Weights of a small GPT-style language model, trained from scratch on English Wikipedia: RMSNorm before each block.
Each number is 500 + 25 x the weight over its row's rms, rounded and kept within 0 to 999. Layers, rows and columns count from 0. Numbers have three digits each. The size before them is the row's rms in percent of the matrix's.

# up: layer 3 MLP up, 256x96, rms 0.183, rows 87-172, columns 0-47
# down: layer 3 MLP down (transposed), 256x96, rms 0.182, rows 87-172, columns 0-47
# gate: layer 3 MLP gate, 256x96, rms 0.187, rows 88-172, columns 0-47
up87 113:516518486488563492543452522492490522445479506459507501519508536530464483491467497467458539468442463478467537530510497489525501479495519515471464
down87 081:526488508475488498523462550479480563519522514468496524517491556563447443517490520528522495533554505511519526517547518485541474462495544521489507
gate88 105:507509530506481514473496488487491474446506537525475558484500541506519484482496526453468504465518509461515499474505482525535520467470505513513475
up88 107:495492538505515512476521543502463519488514508521543512515504479487514517525525451517473518510501542521529541507541484532467513495537488510512510
down88 104:533527487473500524515495507525531527513500522540487509484489508470507468509472539499502498522490530513485477486479480543525506469494505486506448
gate89 107:536499516509491514474481511511497534450499511524495475469531495508477483463517506476479529503484503481462505494502501473450527487527470504518473
up89 094:482492484537483515488499506530446465517482496502442512481516493465470521488516515508522499455522514473504555501502504484465520442499451520461515
down89 090:526500508482491504502474477487523524475510522502498498533483503504507521543496504571512486454520487507527507481490485511534476491505468469499494
gate90 085:528537485501501496501474447508477493521493495487512468520491509503502465496482529516506471518508475499522496548496507487514453409483450474506523
up90 094:483483481480521483522498541483497524477482529499473558566502475472525488483491455480464533508485470533495507501552478493512539498493477499501515
down90 096:502503520477513487514489515501502470528564550509528480490464500532492505500500495465504477486479528535520521515468541543508510518485501513471503
gate91 113:519494498549546485489490518513505501468510478499500486508482465522548480550537511513481516493529495481513512527497469516512478481564476517459489
up91 094:500485515442482541498492441455554528501491507529529519486507526522522510483492504510501520499462506498503475509532525455492512459526468465520504
down91 106:520547531497499477434543536501502457502490526496484459506497475453470501481521513517504508510534464499490508485491505467525531504525474509502499
gate92 104:514521487504493519510505515532515462523518568481484529535541541487503475470525482504540503478466522539495509507533518506533492499512494500513511
up92 113:450542477503482484507490455480499499500521541534460476493532527517492525552516460500482481455507489518535553541508518493494465498453521451475503
down92 118:535472516474561495466551526500476504530507516515467476510522507501505527489512491507500445464489481470481522479515474475492519499502473488515508
gate93 098:513508491477507491492508477500468479517505510570483512508488478518502526522498463502508502494480482513482456515469532454488479497488524457501524
up93 098:499528489465475438491507508484511489496484497505493485485505517512497557463464505517500457503472450506526524520509497527467498467519520524512540
down93 101:532502501500518509541495484530504496495495514504537463491496511545481516526512535463500499494529493516527485481519483492465524486522459515493485
gate94 098:498485492510488541512488472446511555489486526477501523457511515466525442504499521497471485504494490508472478526504481464568539497506521489519509
up94 096:488489481532490489519454479531510489471488477503468511503516487546473509516499480495501508508540513494516480462492493493463509537527497514526512
down94 104:510504479505471480507512496488491440477505539476529515521502519522519521495495510519489439530467485510520506494514514549491444484493517503482468
gate95 099:531526495476483537438479496535496547475492495497513472508497525523542533506494494492507473465498491491498495496447443503504481485516533553521514
up95 100:542483508516535470520461543516509552486451489538477527492481523518491492475501496509532526514502546490504477494488541491497520489491499495476493
down95 100:482519511552554478509491467495516499487494544446480487469471538543491535502506487540497526436498477510491549516478487500504488568508490487494506
gate96 094:523489522478525473464533486493480514465460496487495486504482463508530509498476538479522470498517502498527513504521507485521508479487466495545482
up96 091:487511485489468512488522492495497484495560522472505479490499496469530460519512528517507497473509494525540456460492499522509529466493493473509526
down96 091:493528506523513540449473548453468492491471500511525492480473508481486524444537443503521514536487479514509497502471453492471505516517531486495535
gate97 095:514521474474523474482455500495476498488511537495483531531476475511464520495488480486441533492512551499460495497470518511469489568544539523520496
up97 106:523528532539437497561518508493469528492513465496499501535534525511527499485487513538539521515556491509476507467504454503527487535536502537450489
down97 109:486490496499497540524505476540531499477537487534492492548525477529488511519516480473484514522491515495497474503491526507491485422466512486479454
gate98 084:473510480499513522470492479480524531473485437511486504513514513510487496532533493525502513540493507503484498467549461516488512583512495489515500
up98 083:451538539526471478515526462502516485490520492452488530546490490509533474514540456502506440532515532502506519504507485509528455546484508506513485
down98 088:492521466486491520456460512493509523486491505474507511516535492524474462473512502522500502515499489493505501489508494475450504499509483474518495
gate99 087:506516525530516516496483477484509476467526466500503515511506497492491517470461512496513477470550526456511475501457529530504467532479538488489473
up99 083:504518484506495534488507512486493507450506509458540492475489509521496444494472522515502460518530525483493495523483513571506544517488492486461510
down99 094:498537516479516503524556514494496513550519501480476481522504491503454480512494466488510483506488523503494464528512516500514525503526527499508518
gate100 097:526489487477514463481523541509463505479505514472498503501510493492515527509508550526476532509519501491537504484452473480468494469503465501470493
up100 097:523527482506487466478452543561550512471491524486504479550492497500540487512462500505487459483490508554488519525538516528532515475493498458478491
down100 101:474487513525484486483498491490519471499488510492483477503505497450505488480503556501462525515513552469495500478461517540465489493502528529519517
gate101 102:463488477480512474513483494525484493470507493481526508506494499490459495526513504524501469458505474471538531488490493517499513451547496473501525
up101 095:468512471513510515481525476444515484525522519516464543539516482498500532524487507488464465482538512538474469512504488520512495476457492448509490
down101 096:547494472521476493486507505449510483519553494510513516520506533511519453496541495460518473547485452467532525499520498519509570505486504499512501
gate102 096:502476522514459500498449530485467508503484494515488546494486499540509545485492499501487527477514531439544505496484516505501511516507528461498507
up102 099:558473512470537435520506513467480498499493512504476531545498538520523497521482503507518510530494531503482532471523500518527546488475484511495491
down102 093:520481480512514488448473424460471475555510484439473517462502487481456442497479521488503519513505497478528496517495511540484500536483507506466473
gate103 101:477506534505523481477474532478539498491488521499492452538485494466520444492450562491526473503471512530533534483535501488515519511493541520481498
up103 098:524474486470531500507478505493473506484518462454520530489490519534508511516534448493511495491486535481429479446479477473522509497500516514494521
down103 098:473476538475448544523520498511519438507527540508530520516527495507519554538497484478490507481501539515475494485505509468494465507513496483503469
gate104 097:465533491506521456505435500518504521509532505533497499501504505520491554462514523477515529523478493489478506464499455509507510513503506498474516
up104 100:466487530471484500470516499534483512493495511494514477503509464505492532562531523494478510538494480490534550492503518489564490500483501502506483
down104 096:533512522527513528510502521467501529467534520483459536497493533510496482486504510504472503470487516505497496542522510519505507517526498535500524
gate105 082:488516544468502512523452535527508507511531536500500510518500487490500552475521486499505513489519512499471530506470557462518475478498505473447503
up105 073:497513504494472538518499524534505472483523553493489500500490490532509488492476484494526519526516510493515452558477543472521461454447497530497496
down105 090:494555526539505484542552505498499478472498472499440480500523447488524497512515456494507457511484521524519473547470503551515491508507514515524526
gate106 120:474494480495463497487526476499481490479507477469528488517492467537553505473515485523542490501506471446498531520520502492522491527471460493489484
up106 113:452514517448450485495508509527494497506523504529520477444507505487545511456439495479496486499477454510482510509479510445478505518500494470499496
down106 111:540535532522516495519513458553480497531463497477532453546490502493514486528489505534518489506526481463496506464478534502502509506463477467505495
gate107 110:472479502495544549540469493472495494535493520523496506496506500528517480520498497483496535539460509494518473469482479475503568518498510538500505
up107 112:509509485469500484529455504489485461503497447504528499483451496482503478556463484545453502515532518520505499487510513502476520499493498519500503
down107 102:520480512497492513479486516525503469490549524497472533500498561500494486463512495507496512533527480524516518525473494516512524445514530534466474
gate108 111:502532480486547498542478525490493487501471544527485481483514502540495522493513467486502504517515508481507518545468497548519480487510474487509539
up108 100:530519499522488545502526526509531515469470468433533463498507490509462505455496476464478478502505522461481474515488473534465512492510514515512517
down108 109:491438503515446468497496492529475519530527458507539539492500507485536488525504509456496547490490467487463483488513483529481488517537494513461489
gate109 104:528545509467485508500508467527517512528470494499506483499470556490509506475459522495472485496493494519503524539507508509463481519490495503537512
up109 106:549528514493479521528517494484517513465498527496469512536501523503530528522517487507448541506473500507470492508451517481512455493456490467545473
down109 107:492471494498507453514490531493509490511497520538502507487498460509498496493486470519553494471472475487504518529506497468496507481499452539474524
gate110 089:463537499503495486521476527496493529543517483457483492484475495507517489486486504512537491496539457505525531541490522535472490530531524501478475
up110 107:467477505497503492458543502515511456490517481510511488491519476483515485445445508445485527484548487476533480484496502484495494488509479492551516
down110 115:478445485488537521463498480505475500529511458465503501521530497509502510504495518444486515495529489524485478485519543468502507516548490467485461
gate111 100:505475472461472547525487495506527481483498501475488519471485485506481492530540524474501514514490498498427517478526504479504490530533543460524500
up111 100:480498574520517536533436499545481520500494488511502477518565558552501461476509506522495493487492486491521487526495480492528501517475480512513516
down111 105:510472515522505523464480508505526571501532536510507532516482522491487482521469499529506467494551496527527531475515505511483505523518531532496498
gate112 090:508538518550540496487492483517462458508492513508508481481508527471468519476483517500449508533501555485511493488491460504436468485472492516471519
up112 097:505499504535519529510529525480564470476466539463497508529470481505492500531490466519525515450539504506549504486484505521527454514480477476495494
down112 099:507499527471457455474495474495517541499527472507487485471490538517484509482520478471508501491507505536498523514464480502527504501548514541522528
gate113 105:511502489517539480476514488481513543508512505536461528489503504482469527463481489503471564485522514482445523476514499449483531536506482514506500
up113 099:468513532496504503496495534482509508531517497496462508506492509503489511487485507510433525469476509494479475450506494465526514565479510474480495
down113 102:534536508485468476508511506511488513487492538499543443466516519551522509527488487495517509487488521487513535476490475480446495512511526452518523
gate114 113:488529513545533464476505550471564470478507548520488536521534537481508465502476511430536486474492493510518509453507486491528496550481492535517514
up114 103:504493504490489497510501480530515468511499485480478526479544497431488472487506526497551483476522502530535528504532545516483503427503500503495456
down114 104:515518515515509432459449547485513474515510481551457517534471523505465506465524499526514499509516455514495517490510474494503489503446499508502492
gate115 115:476513500465480491523495503486469496501548475498501482508477445485534498511525511516521514455500475485507501531460492509503498538458485491434528
up115 114:530483514467500537531527511526480464533515534481529510547509484549491492459478502484530503524478483487438476501508474493545495550530514488508513
down115 113:476497492491501554469538455525497484517537515510493519560498512506501503496502453471502500483470524489533475506491498472486473461517500466500493
gate116 122:502520476499523512507525471531514517527513485557493472514512465528531477514533481533504472524538481489484486504470454518500515548455505540476457
up116 105:520487475504498544508515492464509508554486477526518533499426493448516485461499499541486496448516508516534468503508497439481475467483507516472493
down116 105:485511469510499470536492514546457482549453476510509471532489502522488483479541484473512498500469507487463519486533527448497480538474493520500450
gate117 079:539458512519494464512495499478510498520467526505475495509515500528499480522470494500497540525525523514477468495525549502543458491436530521494468
up117 086:489478514497442542507452468545452519471523535492475524513506490504463491521520492491514526438524509533557499505487477513502503481479457528513506
down117 088:473520520511535445489527552475492467508511447512512491471532502495548491489496527478501493558457501475457488494508533472512504481510533515518484
gate118 108:522486517488507504470468443499508507479500514563473513503511476493490524505524545496500486513579530478493506508500487507527478518515494497470516
up118 110:471488500508506521473508478471544516514497526487483477521514456490516506506459488498500478468530506496482469491472476520513514467494506458523468
down118 111:488491527501500530456494498522519461446489492559538505521485517495510542529515476526522510497530473478474480509524492496519457503489492502494462
gate119 100:511447513539459520559478518462513532465502541500517485552447509477551525490504500489503482505512486505500492509527489496527486519495502491525533
up119 092:501523513509460509484524482531475518513530509515519523483468463523505501496517452516484496526518498527466519446463505513516464521543492523492504
down119 098:521503519515507459485501494541522498483455493486504512537518501470469479551495524491489506507507490464491469503481490471492517473519468506461519
gate120 107:554489498517542534559530503498465529504505497527445484470513468532457510487496490524487467491464504516479451498502480491527481499518473491503493
up120 098:474513519518518501501515495510483526540499548515445467508518479519470463535472521502493511478497511476484508550415477484522559494442471490505496
down120 100:508507503490514560485493486478487503513508531491515518514555464524528488471471510467508554486463514462481450504462537558506497518482521528525490
gate121 104:542503534560478459552523517492478531473469504478491527544481492496482484488495465519484498514528486518478475453439521519513517500508461532533497
up121 108:529500474489515500526473510518498503525510523491507466453475505525508500495466470531546515526486523483501457459460488504497514486469478558499491
down121 112:527470435539507534517498486522530586529483471504546505511515497525494479504500501530517477494475488467521493482502531514501501516457517504521496
gate122 077:498516515515513508475489487502504542491457497509500511493528504490492486466466496492480473462476487536499485490523496501471517500541516472542534
up122 064:476459509474511523530491522515508503481473465522509467503512472509506498522473504509540471526529448506465505507491501544465521498499520453500466
down122 091:484520508524523488516560544544496497528500453528495488493478430475502502544482473493495490514494502508494471526510492560502488529488499522524508
gate123 102:467500477497474492456519464474480504508512553502474468478500469526464472489518514493509506543528537467502475524467446501494509508516448491466498
up123 107:510508486497457491528470511433548523470519517541508473519462504458523488500510545519487513496485527500473499483520523492520496544489493463499431
down123 107:509489485517556500532466492522530468500528512492475489505512508503488492486495463466482465524488494466503480539497504508474468485462484496443515
gate124 105:460502531512476481466486515482505502526453473497475552499458493515514503486513518509460502491491494545525509511520528485506535455514477495510536
up124 099:485526477463526484521510499497492464507470521529507464499458505503497500441489503491465462452480500521446540522540489494528494535510521495493506
down124 109:488505535495506507481545501494489508500483479515532492495485524496519495467476570483523499512488438491507472491506472468527532462485511472493527
gate125 083:519479486484474510437538516467459516485477514509534532530485498472533510473511512519488530534477519500489468510534504484465483461489494485513485
up125 118:494535506520507511466515546483460508474524464510452456509526498538472477496465505500531485520529499500504473516477495498479507493478500535516494
down125 092:512480497459483511489516530536478533531490473490509491516470472535448538522504544515496485507506498515555534512528486497524484489499527476490468
gate126 109:509493535482473502530520527514487516499512494505499492519527494518485454500506485492512467507546491492530489473436485503485530500486507519486495
up126 106:510512476496509515510489500477506480489464556525515464470514556482505479519510493543550487455493517479487475515489531498498481536483512482501486
down126 108:538472487538482499504478444492500516502473532516514500488520506533450501503475495502495535478492527480482484518477526529503510505472446463488524
gate127 086:532510539539489497477485528483517528461508513531525517490504506562453472530478497536471537506484499517491487545464519514488501495497482469481524
up127 125:508501483446501496509481519516493476469518547463476503494487550495498542515472483500494513534537522531483533470485514529457528479474526470480540
down127 110:497499459503549490429480518502504514501463494476509445476481488516458494547501458501474507490540535513489496484487489499471486536462503490481535
gate128 086:456482468483501524458496508525479479500499494499546534553509520488492516462518506549484517514525540528521527452484506523468528463515512530485520
up128 074:530521533530488502512459515546544475538455493497518447484498511508504515504520495498484528495524524506507513467500519538513493479543444500517506
down128 087:489508492530515501561517499523522480516492469493496486501532471477513473525479453512516486523500488466509473502510495573534475493496522496512534
gate129 106:548531496528504459446489541458474467505496476515482513479499543463469546538486515517493511460530528474491511506491539524525514516509499515492487
up129 094:467538519465522517507472481480528521516494527501514529512480477512483522476514554483502513456475493509474510491526496451510473460479536511493498
down129 102:487497518549500524467496506471518507512484460524478491459538502497547474528512524499494508472478508538442531481539527462508492490506489449452514
gate130 106:486504492506469527502471514479522535515519508484554481479497473483526475460510533499480542525478513478519518476485535489543508505504486499498535
up130 098:489500507454486479515481516525525576505538543506480500473466489509486511525506517490497492522474517520495503504484469465470562499513482513505498
down130 102:515565484510519502550515502467527515498536482496513501494535505490495477532500535475458492506526501469488511487503509557549488510505503472492527
gate131 091:520502494508519505496516503537532499488521547504444534497509501504516554454483521499468524490517498504535498491504525501509491484523477491473534
up131 096:496502508437503465490505561507477485478517503474441508510539501503517509488465485509544482519496499464538518465516519486562500520507505500494494
down131 092:527539514552500519491468495513492504548528501518508516475454519516498530444531525500486507478508503514502499501449454515502534472492492516487548
gate132 102:508530455487521473507485538490496526446498501502456497528465471539504497527520523526558564525515490493476489495478485496512525487452472497506466
up132 101:447507516511514535519505526493520508491512532500559541495497486496477518477500457509479500493470523501486512501468465490546514523518467468494521
down132 104:530463494504526509551489477472491508453585544495479490558555515491519483507512484539484520478502507490487469479537507509522529502493478514484500
gate133 105:502546513469478520537498489542467516514518510533446491462497491497444521473532475503480503466535527502511551541447524511500511494454498522517496
up133 102:488466495521500496475478473526505454482510512422523506540523487510509505482486498478504512503503548509478510498539503476562510471479489521525505
down133 098:521446537514516468496495482533502524519510512501482448501536530468490508500522506452510509535541478514522508540543476488524496497481504521507478
gate134 097:459500487483474512475516490474469513512512529516494501536510442530525498558513498491512505547525470465476474503530503483491482474537542528510458
up134 120:449497511504506490503488500503473499458466514524494543506500469509456472515474507459535486532519472497503525497444470521478490526519506518534481
down134 115:501487494450523473519496515497519497493510508492501479482509506529489492527504510466507467537493527470486489499483489487455526486532565490512547
gate135 094:522451485515454471523527539482536481505511471478518500475544494495510469473485505507489547502503488496516498504515493486561515479492544469502502
up135 095:491534492508495494587487508492528481444506492519479523512504504548515491500516473529497498529510492483487504452491533519486506472469502499516495
down135 094:518508499498526462461485510505497505497490483512453517522470508512537508494513515506560478481504452497495522464495445532445493509489487505492516
gate136 093:457517497518501531473493452500507471502507534487497517495488545485508506458499519510472505484471511544508449513484534474480472532482462536477500
up136 097:508533525464477506523493479488502500500504467476575473465516524483509493490482493506461488522515450499525497509481497478505508536512513484518522
down136 094:484461473489472506469508505487494493509516490495468489480505512481527528474504559523509514480496508518479502463513519475489497486496501513478457
gate137 098:572497525460514499475481471519511505476498496510500510486530572515500475479505494529521483488505519520486492520485496502491475522534551495524529
up137 102:443503483444489534449536510479491545487535525523513437530515474477491482506451505494524474492470528493488533481481504518516504495486484546531509
down137 094:480482483481440528523477469511516498510514451491570466537525545499493505524507514513500480518500496522508512465534535517478452494530507484526467
gate138 110:524495436497518504516500495490473484460540508494517515528489494509471520497477493491560476496513525446521482475484461511475483489529508498483477
up138 112:506511514500548494467474510506516509501464492537512507426520488491497489486531529483498475478527537447425447491531543476498506484483512534525495
down138 113:527526509476477501499560450503489460531513492492481506509506509502506514507484501504561514504509552474491496543524458515484519492456460494499467
gate139 089:511487528495476491525483468514522526469534501479511494483525507523512483465531479490534499494511472505486536463502481495531524505542493499493511
up139 062:486483511482476457448519486499503475528511522505528544501474502486445498436501486488449530469522526465491510513441518502466493482492468505523518
down139 090:518485489504511496510454439476522514456509553480513487500504559501506496467515509536499482487499469460500549463443499494494509511516468505489485
gate140 101:515503484482489494542540484520491485567459504501476524505460496491512489505492521502491492490494500522477515508441516529464515461524475483492529
up140 091:499528536531534473527509485496541505517486498498505538481524530518539484497477508491474531557512507496503497518469516526502472501502516542514489
down140 099:503473484509518517488459520487520529507520518469473509496528493476466488466526480492524507499511483503515482491513474486464537501495466474483519
gate141 093:536514508515509523488496487520519548494453547516497497506532549518533494494464496503473516517480481522481445523555499491461456513509479531507482
up141 089:463485468512475502507524485485512478464541478519489476484493474505511515481538502542511481469549502437526513506474485546488533545499475484512471
down141 087:554516540461516512520479508505522513511491521475513503514517546485479498515484541498479515550498492524469437509503519470508434462498506516476521
gate142 124:498494510521475514502503524499486505430519439499435482512535483525501480449517498513496535505532522518488523499504461483553468468535511518486506
up142 101:504454451481491496501481512537475465514542550465499524539496502502500483525522509508516503491506529486479513500487563529473508491527529508483555
down142 104:564530510474484444471476480475480508510535493513496488511462494502517514528473498489492492500508461566498555482468515482491489501487518454469494
gate143 105:457543500497511463489488525518534503501485520527495494479503533488525486503504491494526505485492448519534475500515509464484459533467535485480498
up143 120:497520520462483499545516483533451509511520492488505514519482489539484479518511505484470490496485519506477525500464477518490554503527490516503495
down143 112:483515480565454475508514485503497488526508530479494528541521520500454508469475498531528503518443458495483515516481491482526458476494474528507512
gate144 096:476504469508480495467590492464505479502489529528459504487487504484521469522498518485526535479482474486502536472470521532507471484465537455481555
up144 096:500485538507505464502485483506523513508465507494481492460518523521454520455513485481509472511487471461498485500519512468508481502528477488519492
down144 087:483546504494532496498530574527544482484486504492482470472483513501472488513490468505515465497504519513526469518503456493488506526506466509526513
gate145 140:549468490500523469507471493472523493563474536504538535496504501464488521440507523528455523493486514490481475527529516507458458509513476442505518
up145 098:501502444489524473498466513483534514469497501546474537506463538535507520486530503532510525524496502558491457496465469515474519516500502472527506
down145 102:524466532506498506517538479484485530546496525467508441493501492516453466502511490490517485472464511467481530488540540434496501502490474473477478
gate146 094:495482514490501455477482511506490520478452498514489483534513530504517519445530474505508543471476527506490499489470515514475490538499519489520520
up146 111:500517467482499509514539481515516504487514536534485520481495481520518478489502480535508499505513472492559508510535539524529486482485499495540509
down146 112:505482463510455477482489526512481515464517548515483480520477530483530488461524452476483460531476501485481489519457460479485466504455502451541507
gate147 082:524454526514514454520520547470500533540511549504483546524491515516498533490495486487508489482521533486515494508522480487503479525502518499503490
up147 074:476532486506488525519505505517502537464505466542496496516529459520486541506519498467508493491528542487540530516503502502505475518502503494514503
down147 092:504516477489505498518511509550511513501528506525492501513484421504490479526459444479502478530528498483520486531526474543521474494532507519516483
gate148 103:496515492487549467522460476508495541491546482517481491515532517561458491506493498503472509484492508471501566510466451510497512535496532503521510
up148 111:553471479475505496520486520496504490482520514500516481516464537510449502507504517527461511493498520476506527479511530501515502491475459495452517
down148 104:460489541514540488498501494472508488539428498489481473470505491502486497525495494468499496508477504482506471494523495469428519539540481514472506
gate149 085:520474503491510501495505494472538514544510489492523507497519472470478507490496513518479504510471526507532510531476515511467496438478481490542473
up149 085:433496492518484483520486496481498475520478512481527499517458479511501554492520491486477548525487581479518492486491529491528488495455491503528453
down149 081:483490486487550451482500526518457494501505462538466501524501482528459498539504500502462463523514487518477472502533483529556506554510556524529510
gate150 110:490526494518499504493464507488557522490506589530524496541489522488471502507535491493492518506482484513499521498546518458507484493499491497495511
up150 112:506496494494488523448493483450495497518493508475466470477534447481505499505483547514490493527471527510519507497517509507495463530518517484489457
down150 115:508509516496487525497491482519494532523507489535494559511522521525472482498481567487485485503503484476497475494462488498500536460519517492557516
gate151 071:517478519474497482511511491523487493498492482520525511483526507526485494520464515460512519494519486534480458491431504513503500545460566489529472
up151 111:466501510496437468523533541512502494537512473486477510508526489517517496510489522517553463486513453493498511523498481508521477534449526490478512
down151 076:505471520478537549502471489477506521458506549491517514489472566480510532465518531542466533513513520500506521472495495458518499469545468493473481
gate152 098:475488446483536519507508510504502487492529522524457524466495463494448513539463520515482511510447495476479511521481534496511537514519544478512500
up152 106:490497531517476534516500497483534486463516516493488502482484506502537520503471449501519485454492527489488513546521508487461517528482456526522465
down152 107:516500504504486486472522527515467460503485511467533476533537508551489458512494521500517488503512523500530580506517498484495473490496485516496490
gate153 101:473460450458495480503515496486481511483515507492503484544502506559501501509535503503456494504513446491545551478479506507489537494501492551479480
up153 129:511527492482490475467519525543472504512520511489492506498455480516491519501523532491493451518498502492499568483460469505480552508493494484468519
down153 104:508482481497519476471508484493459500475502485510514469496477480494533503490490531509434547490505502484515479503510467519471502513474491504501530
gate154 087:495506523478507499477556516537487488434440515497444517495465479545488471499487489526496541509493466500507477475479505475501556497455485514521469
up154 094:464463502481477510499520520512453524518493520480505483547476547490511485444516529470523487516512491465559469505487485516507495489460491478509522
down154 083:472480482523500513543462506476518505491484471506481533475529515491485525488490547567439514454483518509481539471511478508468507501522487506543506
gate155 096:513482492490538508495486479516492516544490452508520480502513530547499481494504512475531516523520451481508515505523501532530459524501462527550517
up155 124:483545538474496545423497527480551526534478478522534476459518492484489524513490523492489502507467517492466497498480555488538480502488443488486453
down155 118:505524488490490522517479513487513508536513519530492501486452477506540508491485464486513496456483515463474410502521478518512482548440496485500475
gate156 101:485500510493534474474497503496508499511462575548474519558513507522490477493480501451506538536501505467490494463534511488505466485504490476537504
up156 107:529470484500499478496519539490467500512486494530517468506493478499521501539496533552490493518480502490510499534531530515515498478473469503521473
down156 102:492510515525499542489511491525515485474475478446471499489499479489499507546531524507476479484519500566526503472461516512520469465536486499467483
gate157 099:490510500537531501488478498515487528507492552512458459503450470482460477496519497516495542503515503515459541479446539506460528517523490535461493
up157 103:451467462476513509486520466514514475512482457534442525485464487541529503525481484494515496502534469520496476485522500531500486490505496510489473
down157 104:512500497502529501535500485519467464489491501512532534469542526535532484500511531467463503542507537469484495460464442486478518516453507488510523
gate158 099:497501499533483487518513470488507519513488554518471496471491477484468516461499504482497578479466487536493490484479522503482459446473499500466475
up158 107:525497501508514485476544537469485517471504460524526488506496452486490524497496526489475487496467523485487466481498449520476483461500501492535506
down158 099:464516482476549513513519513539503517519525452468544499468493482508494494527524444479482522519467484531531463491455552532490494500496509470471491
gate159 098:500532464513495540499470524548501497466519486518457510504531523471494475503457522478520544488523487502518519511487481520543497501450515512505467
up159 081:461506507482513487535499501495503532510525498528528527545500505460445523516514488472514527473479490468520579515531517456534479536467485465496482
down159 090:512524499490547494490456486540508511460552466495534497484527540467512505486484488491517560471483524512485463479480469509474497491523489500469520
gate160 086:516478485495472479513497489455531528512443559499490526514529505498498542483485477467453547488509506517542456507536515523520458455514512470520520
up160 123:545513490550496520533495535482535509558519526504511546505519482479509480511516469473504531486475504501481486497493499517564494517534492488518480
down160 093:479498504459524465500515463493521466465452476492537465517537516506509524506480452489518490519501533486529486509497513522432492514486514523480530
gate161 112:515510432511510489539489495501514529534487487476507502498494524501491509461527499518498559536503504506524513495509471535539497478492501473481552
up161 100:450510534543490517470465517471526547533494493510483481522499452499505530470484518455507505462496479485476477492495549469534529529489508548544509
down161 095:471535477484514493551525501477477502547556477479538508515496495500486489489488507568481500563496473511523494525499530496531483458516504497477509
gate162 096:453452510500494509459488510487537474482513485528501487510526505541498489540499561488543492505493493494454509469552497495529477500509470478554502
up162 098:479493464503525545483521515524504485495497532502491522486509480487500477537471558477513502499454462539487504519502519497524483496474512482492537
down162 108:507493521447489473507517529515511491495469481489472505469520502465479513505523462499511448500503511522497477503530520517469515468513470503481505
gate163 109:556531493497468492470534464461506501481418513495525473492507492510476487498510474505487546495534454490491464484531479471509499467503488458511495
up163 084:489476486553535495563479487564541523495557459498484493467537505505476514508496487473472512489491501502531488488517500508508493481534525515502494
down163 086:488499508489469501426504478468447473500403541478528527522458469513523486469479485501525517510486506536471503491510500493499525529488504512486474
gate164 102:505534499514498480505497483450526462546485475493426483511533503496531455532466475500508503474504518518493517469529527489513484537524481483542462
up164 087:485492475477455489501518514491508534488478512502514503497482471516475577513508505512496502458517514464485519517514526467487474550486487464483511
down164 098:492545475529504518533454487526505496528508514525512534484526511533501500481522506460526535489488504494513478501447469530490514488502506537463527
gate165 099:466553502458489473520494518515461433525497444469496504519483469524474500488526495550484507463487506516467487463506502468469518498513496520484528
up165 110:535498485458508512539507530517449474503522467495490463487468465504472550506523524502455484500530500476522480510471490525488475521481495496503532
down165 107:474514451530450451516505509533515501509513493473517493475521468499517511484488474479514478466503511509469509492530531501501502492546519490517524
gate166 107:495490495484510462503481507524484474488542506521500504504494534505503491542516486520530512469549544511487444499490548477490523461495487515562538
up166 083:488497507540522489480474509472527539470474459512511491531448483516506550504502486483445502465496481494494452503540532493485495556514472510484519
down166 096:523486510462495520509503492570494516496477514470535533495545477510529499524509513493506510547478512520527491513506525491503509483521523460508486
gate167 100:507509478488511471493496503499544451504478492473497524514449469503499495490479447464520508479474542494491515512528523499483538485489487484497526
up167 105:492515513512465494531481502478522504536509463443510474456503569488513462467505490474480483549473510527515493444488538471505493491489509533476476
down167 102:523493514470474544425537529518488482446476529514492546515479485518525470500494507484495500490545508527478508520557491483496458480521509504542457
gate168 110:495512475515508467473478495483484488513499500485462488529495486481493480509525496475558497428508470449533491509513498506506491497478465501495520
up168 105:501473475496539464491517491534499487551507511449511490475472536484480492498487499466496527485477473518474573516505492489537496494549476514541472
down168 107:523436547521498504495503462534534493473478492536533515505500516506490508506511462496511489515529517521514474526474514506453497522504502485469492
gate169 101:520499539493534476489492531521508435500473514542528477506509537479487475482519533487464498479492491496535522464505519509497560534478499496514522
up169 082:456495537515488481542504484498480533486478485562482511509512530531504479535543479513468518534505505452502466485445498535538488471523497480496537
down169 101:491500509505454515491467518462515492532552482543452468516504524526497496501436514568530503497504484506465549505488486531473492507497503453503464
gate170 092:524492535462497555509521504534512519527459514509526467498517477497508511508523502511542463495522492494514560498544505497518503531499542486520493
up170 085:519508506454497460469480500504459511486517498512485521530493536507492518519475532500537485511531529473512489502514487441484481519462499507466501
down170 075:486497513516513492505561530518519478506485474498504468474516416458497471514507486501507476508497507513484495544506519547509507541524525500524500
gate171 115:478513494503498542533520528458454479442497526506465524504473503498481484503493490494479531557536505529485530458480482501509468507524480521463511
up171 111:471518468484492485469486487498535489496528465469520489488448521509483492468487499516491527518527528512513545469495509480504521472496459549504473
down171 106:513488523457513497484499502506479469449508476542467529472532486461491500481493492496455501485541500538503455469514467478516500550472518485489525
gate172 116:516474469520512451527540538505502496516481546517422523505517462513499497517513472531511554509502500502491505471495524503548497533451500519481518
up172 073:513460531524531496485497474510525478531525513542507481484468498458463493521482521489524491493512470498515510503480477497500503486563509472499488
down172 093:512521482525503457542497544495492513530514533490440526513510491549509486500459481529498523499497514517503535460497542478515554520430513519494511